python train.py --n_head=3 --head_dim=32 --d_mlp=384 --vocab_size=4153 --norm_eps=1e-05 --positions="rope" --tie_embeddings=false --parallel_block=false --init="uniform" --optimizer="muon_variant" --lr=0.00924 --lr_mult_o=2.0 --schedule="cos" --seq_len=2048 --dataset="wikipedia_en"
Each number is 128 + 24 x the weight over its row's rms, rounded and kept within 0 to 255. Layers, rows and columns count from 0. Numbers have three digits each. The size before them is the row's rms in percent of the matrix's.

# up: layer 5 MLP up, 384x96, rms 0.19, rows 2-33, columns 0-95
# down: layer 5 MLP down (transposed), 384x96, rms 0.071, rows 2-33, columns 0-95
up2 085:155101114107117098074106122124125117114118112132138154147146141114120074116140115122147128124162131151175136148155124176124090136081162108112172133166147138105159112127118115168144126130129134154148133138144143135143093067142157147106101121136125089141115094165116160082147105106132173154
down2 086:114159106121109134092173123112120158108089109140170125144120114146108102131108106129154105111189141124173105130158075141119152130113143174138146155108117107124118091108145153164126123152134136190159134133114115153093100078121128137116119160102120104113132148173105160139101106098119126134
up3 079:158138127106129137137180133135162107105130111117117157117117133123163123103149129134147107128105135099145075144074131116146133162122144116149127150110120210089111095120122140126154117117124116171064135113141147140109117111126138090139158173111123146106079166107126133111163092097140148127
down3 077:149133162152119123122152135160121096170135116140194115138114110081156125111143141117142086132140156073097093144110137079111155134139140149133128173147116116114111110106105123126148148149126100144122087104159084111121167121157113116128132138099115139104161150131140102120179142100179102119
up4 120:085145088114142109169119106120155150138082134135146115072167143128131132091103133134175116134131133134148154147167149149119125130113159104157084128165143131106151131128114122100139142146112126090118131117112120115122137167126132092150167103171130129135143109090082149162091186137110127169
down4 122:123170117120114204172137171107136154113129107117134131123147162069133100119126159115115088120106118118141149135142108130105085164138126113131097130135169145074133113120115143140132163137115155114094133186120132087124139079093159095135110157138126109122107123143149133109114106159149119136
up5 092:126116149122125133122151187135109178122144150143082123145149130168135120096152096080129155181157146148159153127120102133120144105139121133121132114087115163147080142105133152133097118116124142129138163165128116140121110145131081135141113150101103142127095178105112152074168119093153116137
down5 100:116115161173131118117122101146108138133114079129141135176111132113117135124107118119100101127101177106100142114127133187138161173120146133109122160115142155147166142111109139120152149125111148154122133097089160123136146139114115067141146080136118191129143112124089143137091088149128101157
up6 100:126110087158167082137105133127169123090120140134118138106133102106142102122103144137128134099165113131117135156109136161117125162103158098126118152147128101138090189142127081099131104133106127132109065142166110082105118116104142154188158145142134180133145140103144142141113131111136126116
down6 104:154099119162064130112137074144093112124118129084127152138107120135119114124117111128150108165150135120095158146148151120141111119105134097127186120126189140096168143163128105125105159123126131122101138171135101118158112151095108091116171136165109168112165114132104113131137146115147110150
up7 091:162073104105107111128091132172168113139190114126132115173141125139120148125115155188111120120169111142146118149166129103097106144097137185137132106125111127125126127132118113125133153144112173137144135140167134156121123155147126112113130126112118116067071140157143128086124097120131121111
down7 089:153078105100109143178109133144144104140151152132132121146167160130106139113126132159150123139159127165141068142121156094136141146108091119123109158127105147102131119112154116085109152134112162158120107145151133167133158159160104130102134146100112134093094141146129125099125054105132088124
up8 097:144155119141137108167099204116079095124096148112152119165163144167104122121128108133121111132134152107147114133137096113169130106084117197096137099149161115157150122120126091089122130158123128116106104151109146118102131122115118111122125114098132158130103144149133136159116149170159093133
down8 104:116121111168145130071171109103172139142190105147095166093108134108149130132119111121104158127131124112090155138098135193150148128139133077097125152150141156104145137128106111111093126130117122126121079099119124133128104114111118130130141156139141127129138092122161162143184101101135153130
up9 100:085153122100124142112079152164146158169153108145159103130174139107162102156107121126158108087112130110111116166093127126117110116074142149101080134130119137121138093135127104100135132103141126172138109119126126117127164131175130137123176128131170086082098132105125155138149120154142119127
down9 102:145095107129161132114160153136162143073149132087129178094121157144147161134091124152150157150152127099143133116114091152195132153108117099133146128117151149124123134171117126126139104129116121108082104122132133096126138117154127142079089137125119158085146115155099107082104150112152111114
up10 101:109153149099146153147105136117121112114115117148090093147160126112131142176104120144134123095092156112137140142127098136130123090135142134144109153123076125089158172118064133113157147145116132128117081109177181113101136092126150116122126081147135110127110094166161129105148135111113164147
down10 102:164190128110135129143135112110132096125135101096113089155167094083103125108174112145115093124088142102143126153107115152141133120155144139130172110120081112132129127149107140125191125126096112125122101136154123109120102166122155105167106071151136142153112129137148115170157150137130112112
up11 114:090083187123081100117139117149124065166135152145126094137132119077137091122135160129134094138116106140138160155138114116133151111160145157152108124122136115147102120116148126098136153147107107145127078136128171119126092114121119083141146094116141110137106118101161128120117177126166145163
down11 098:137110129143117145135177138149102130129132146135150107109136100158159132157077150126124144084100146166116106080106166096127131116129154117127086185143139127174102127136114128128140160101157178127126134154134159156094146152114067088109140133122136113155132118103110097094128163143119134104
up12 107:101148099162140079125084097096132100132122145158139110104138136128148121160121150127136084074133073160094144132107119126180093173137134144103108139125121140113140147176097109148139125130125122094131132143105135157141161125121184148152099122086126108138140130147150132111140117166140130177
down12 107:083106125147197131110077086122103101148108125137140132118134086097115141144132130102120125119120089162134170122127096132164118087125141132134126131095128122136134109155107112170134104140146153147129106133122146143106171151104208139131135133107100115110142128157168152073134119140136142159
up13 079:166171118131081112148149109098115125115121137107175157146138128131146158156131129130117145118132138116090083126125109108130114130105135140118141115072124127135134105135124144132175130111145122159079150171122096103126165115060105141116147123184140127094101160115119149170151131128159121077
down13 084:139141113108087138109157128136124107094149161158116151142154148106126134105112081116158129165125107114131164132146115085116157173169093106116142149176093123136135129140138121096103101117127115156096108110164127151140135154142140107106112148097111109129191127150151083068148141106145138152
up14 095:187104133139110136126112108112118155112147126135119148088165105126138158151117164166125147097150137147149143081108157088131130113121137083145107144159177108132185117149075112157135127109125155118110078105126152125160110119143142132103079133106135117087146119098104107096134148129155115126
down14 092:118154098123102089143131176118114123164122130134127100145129148076147118066116117121131131154095110145156125137122129138128099128126102154120127107119081165122111157120179135139127115190105139154117181141143077124131126102095140135128145167130126142128134117149125131120138070099180165125
up15 101:120122130106090172104141078136134111113070113124132149142143103133122129145125153152121124137110137131100151185120143143111088091167094124185133176147121131088151127160113137132113166146124150097161090103105173126115108141141132136136123115106120079106112105145149127170125158159136123150
down15 095:102126118164100084124047150115176127144151159144143118140078076140117123142124141168142124100112123129171125137130117115102159147112161135126122106126147106147113166134105152149089157180110105127120155150084097106146150116117123108124133148131097161103107129125122162148116103128150148145
up16 129:149177135120140097084116088123146150150123126128123146096123121094153084146154165123102134120122128175102137122159128146139089138131173125141156145156096129129171154153120133124104149133086162095118140109135118151138140123171136102126109139134080119148128109113105112173104181103122168084
down16 116:123161132163098110112138090120122140122139136137122132148169168127150078151176123121107131157094105170101099104121126178129116126144155134149149110145109131111147137146120129133133154091120134079123179133145097130142084129119155095122092141160118122176080105102113138150089146097148135094
up17 114:127130142168126077097141131118149151164093146154098144131116106106119142129147132152161085130144101114179142100148095121153115197120134166155092152159112149124134134109128146132110103151145092085115080127099171132109115109172114134151134101153088098154109120120126145124130102137138148123
down17 105:110151141146149112114126075120138118140107128108108153123095107141103117143108115118122167153136143066144123159126135119116145161116156122140141125145074121105133097132151128157097074136140139124103099079132109151125130118197099093153161136147144129144131154140159146096179116152122181121
up18 124:139113107102140098141127154122139167168134119118110123111140091186157122160163115111097148126140112169142114135129113119114129106137153117109137123124121144124129127185167049160118088137134152165120096071090098117144146160122129131124168147114128120165095131147138118090090140129111134128
down18 123:146139124138130085151162147122123141147122138072098104143134111152164107146158101150122126142145114118161145125090138116160080118183135133136161094137133125115110113164157079159139105150110141175108118110094081122160127171131112156100139141148112132147122128119126114095080121136089123087
up19 079:091127152118119129108111156095130142133114122097117149094101163130116122116158128135130160098126131128161098145171085109110158168132158153109183110087128136132123116067116117123162142129122115134138122125129128097139131174125095186099129128114138088182134151147087132166143169107118123140
down19 084:127134098115146164095101163140116156125147110134091170127086109124113139130089123140104134101145162121134115185130179136150084122147117103123091147087134103103145153129151123190113175147147121143116128111102097094154105147111121096131129098136117147137171136124168137155126143088119111138
up20 133:067148104096146104146088128134179095130107129147146124114127153146103124199149089133145129110161104110127153121163187119149083105122139143183147157146130169133142134125116109099088105098115114145118135124139117105108078147087105106138153137131132142112140159117124119134126152120119137130
down20 124:113144153084171125124122098121144104093131117119140123116153127124091148168177108143155122076121136095143164118147154182177093144122107124135134155115119162123132104132154116108120122097098155159149125142128086123110119105137136071179147121098123109101095143141141150106115163119105137159
up21 089:106156096106171170095115133109144154157152123128123161115142136162129158135106088142136125104146153137164115083123163143115148102129093137108153170144120118112138143096131107123106140141108076160088150126105136142155141100174137111148173076099135154091123124099146113109106144111168139130
down21 089:171141116121127162157159137115071140124132132177159109111172154119125111131119079142124130132161137125162120106157097162137120139106130143115194121134141076124091120094158120114102102099161115141145145146096138125105110117128126120119127141133143178113119140116072090123108102145177116125
up22 104:171143101111123158146161116157155157110153118151140117098133140145110141100125118112119135124119132108111114167138117118100052104139110118119145096161132153150104092130095114142149122090140095153138116132134092153150141113146156135122162090144131146177118124131140109077186141122180099101
down22 103:148118133134127166124126139153139114115130088146176090114130102115110125110118128098125150090132112110063131154120123129148102132134149148153096135176122173156076129132084129138109137149115131106139143159142112123142103152132129165095138159130141120116102144142133095093134122081217147126
up23 098:096140108119170088149113134078154138143105133154108146138134152158110137147100079155103138129155100142167096100103086139117096114143108106160137111138125157090097132158118120146116153118150150117136138108118142134171131103168084139091102138140140104128123138119168120084188098111141135127
down23 093:186124162138080135098139133151105138126144144181153150122110128171125099093111163102098086109148103121099157096113125117128068093148159121132123169101129123132170171112146142120115136156151108161136120109141133137130130128112117104155151117134117120086161090136109096148102145161143130109
up24 115:122102140157096115059119134134135146123128157171130128110115169139147099145171141168103123106119141123126125139093144099141098149124156123128166125109160145131099128121131171084092120097099128114120113133148168125126118117141108113142072124150138159150115108092178145087101102139167122166
down24 120:141093115108156165134145124121125147129100120126183140113103135122121143105160114168136153126121129086132114146059141158163117152125160142104162099132113094131090131148170129122138118110125174082131112099147123144135135123123089132110067131171150137121146138135103136119099107077168151121
up25 114:126119137132145113094115172101125136170146098131103153132108120138168122140203134144105136146118104117189111132165126120103149136134120112140182117164138135110090089161087118122074142110151106127149144115127109134128115118149155144138131164111156140112093129117137114128096140059105112127
down25 108:144115162142101123111134104122141100136139120149107131140139139104161120159159158133141165104111132146121116133139116133097185115127135128165134123096110114087094090160137135142080156079160164146115174130125171140117117098150127150151162135083137104112112102127152118132117062073136147129
up26 100:152123111172092121120160131163144109153114147104130120098126097137114146107162144130118107152123174133138104105152161109166125140107118116159130129133159074078131110160122085091123133118136128082122147189124093116117114132090123141122138125117155154114124152084142105072138148108166103142
down26 101:159176163111106169145139128121139121109117119132154118157120138080084146134147110131171134140111102116141122128139140125166124164154119065110131171098105085146161132097164134132152120103144106137123138154114123126080111172111127121140162152102118130122132085069120089150121140131110098151
up27 106:125163158152133102148096069099137121119121170165148111129153123147140117104139107159151114127126125109151106124108154158105108142115145171142140115097121115110137141132120121120092170182136114123087139113135125149150110109139107096094114122074159143131124121119105153108168163060104159163
down27 112:122147131186124125119102098079106118127140172154073114099173153128134103084114143143103132099119112163145140143140128106119089108116166170162125142128136153103114078107120168102137152171121140106116160142103131136122084124153107140110154111123140134143129128131113140095148151113177159130
up28 067:090127180129132149103145115131109150148097099171135169132148092111143075151126153093111163118094101139081101148117140132149097148110119153118122130148116185124170119169153139078133105125187101139138110138152132127120143118109105148151091145133103153113122162142140104114117121135108128102
down28 067:146148073118139147108128159091132112092162125132127172131110136126125153100125108163134152105139145144161158152124120112099121113158135122151151125133125079117075146150139097178134172082137149107121118114143141107152099131106132077149164093146149103120113119093115156148166148152112113089
up29 106:158175139144108079152104157092168140164147133130172137155165111125152129090140103118124123143153120146124104139162079135130146129176123123111114077112110105124157111140101172120138093124122113120163110153136118124131152132146102114085117113138103185093111142125114117148099100134155147090
down29 101:105116136156144146112112115117132138111121110167157136169125131122083152100132110141125109151101110162098137086092129105138140090151115134114117151121118127140115145140161145134161144094183180125120146113136146121067164117124121123110145139079137114103177168111140143125125184074113106146
up30 142:125134164121161086138114136117104133173132142129103112137144115132150107150188134118126131159131156148124100152134152116122126122112104115107209114104146142127080121143122144137116077113143106144128179100152086101143152135130139143086148169125128165155149122125099090145143081099133108106
down30 135:137121152111184121114108124134123078115140115090143092122089139070154114175166130116122155126131124152083122152133129114140104124129126125128148133153140061170123160131085127129117117099158125136150161166111133114128165140130147130114169165124127147160127105086086125087152111111150131128
up31 098:125148106131103137159114137113120142116180136091112108106168132134060122151146095147087159097121116119098114160150126120133086136084139131108143114129112149148151124076116149156124082131116129141161121137141188140088126144146134114152110113148116121168169113099145103107163112138148153098
down31 108:173090100164084135134125173122120155107139097110123098113156132094106117131142143151113171123114168151133123135124125124099098121131125126146094108172107123154141152084105143118181086113138124166133117130132134117118166160110147112153109121162117086112189110105161113129087132137116159116
up32 096:185126112129126129152133119142106123140168147088130131074120111119101087138133103121150111159125107129152116117152144099091110142142109102081152097116094159083155158084119105154103140162128116159149136140118102087193112114105177123148144143134153132107104151135129143122111122111164131110
down32 097:129131103131143175157120104083126157124123158080093110131164095139094110145087109119114149108091138118104148158171146118151112106143116134087093191134108116153128111122126157152121172129181132137131115162132151128156088111109129126092145112166154117115083108119135107141153138118144130146
up33 100:124139107117107130143157154154160160144148109101110100104174167158113121132116089157107110109139144120078137139129160132130114164109131106078140116172179150107155136129124154145132113122083169128133097123093091146130175129141131114154160107134112113132109101152121171109149136141072124149
down33 103:141088133123152141117197168135175141128098121114147109205157095122141097096073145090116139101136116157094167119132123125153134158142107125154167148137137123124119118129117111078142113116122142105149132136094136134124161126095124129103102134159133104105114112113106133089106155148120139161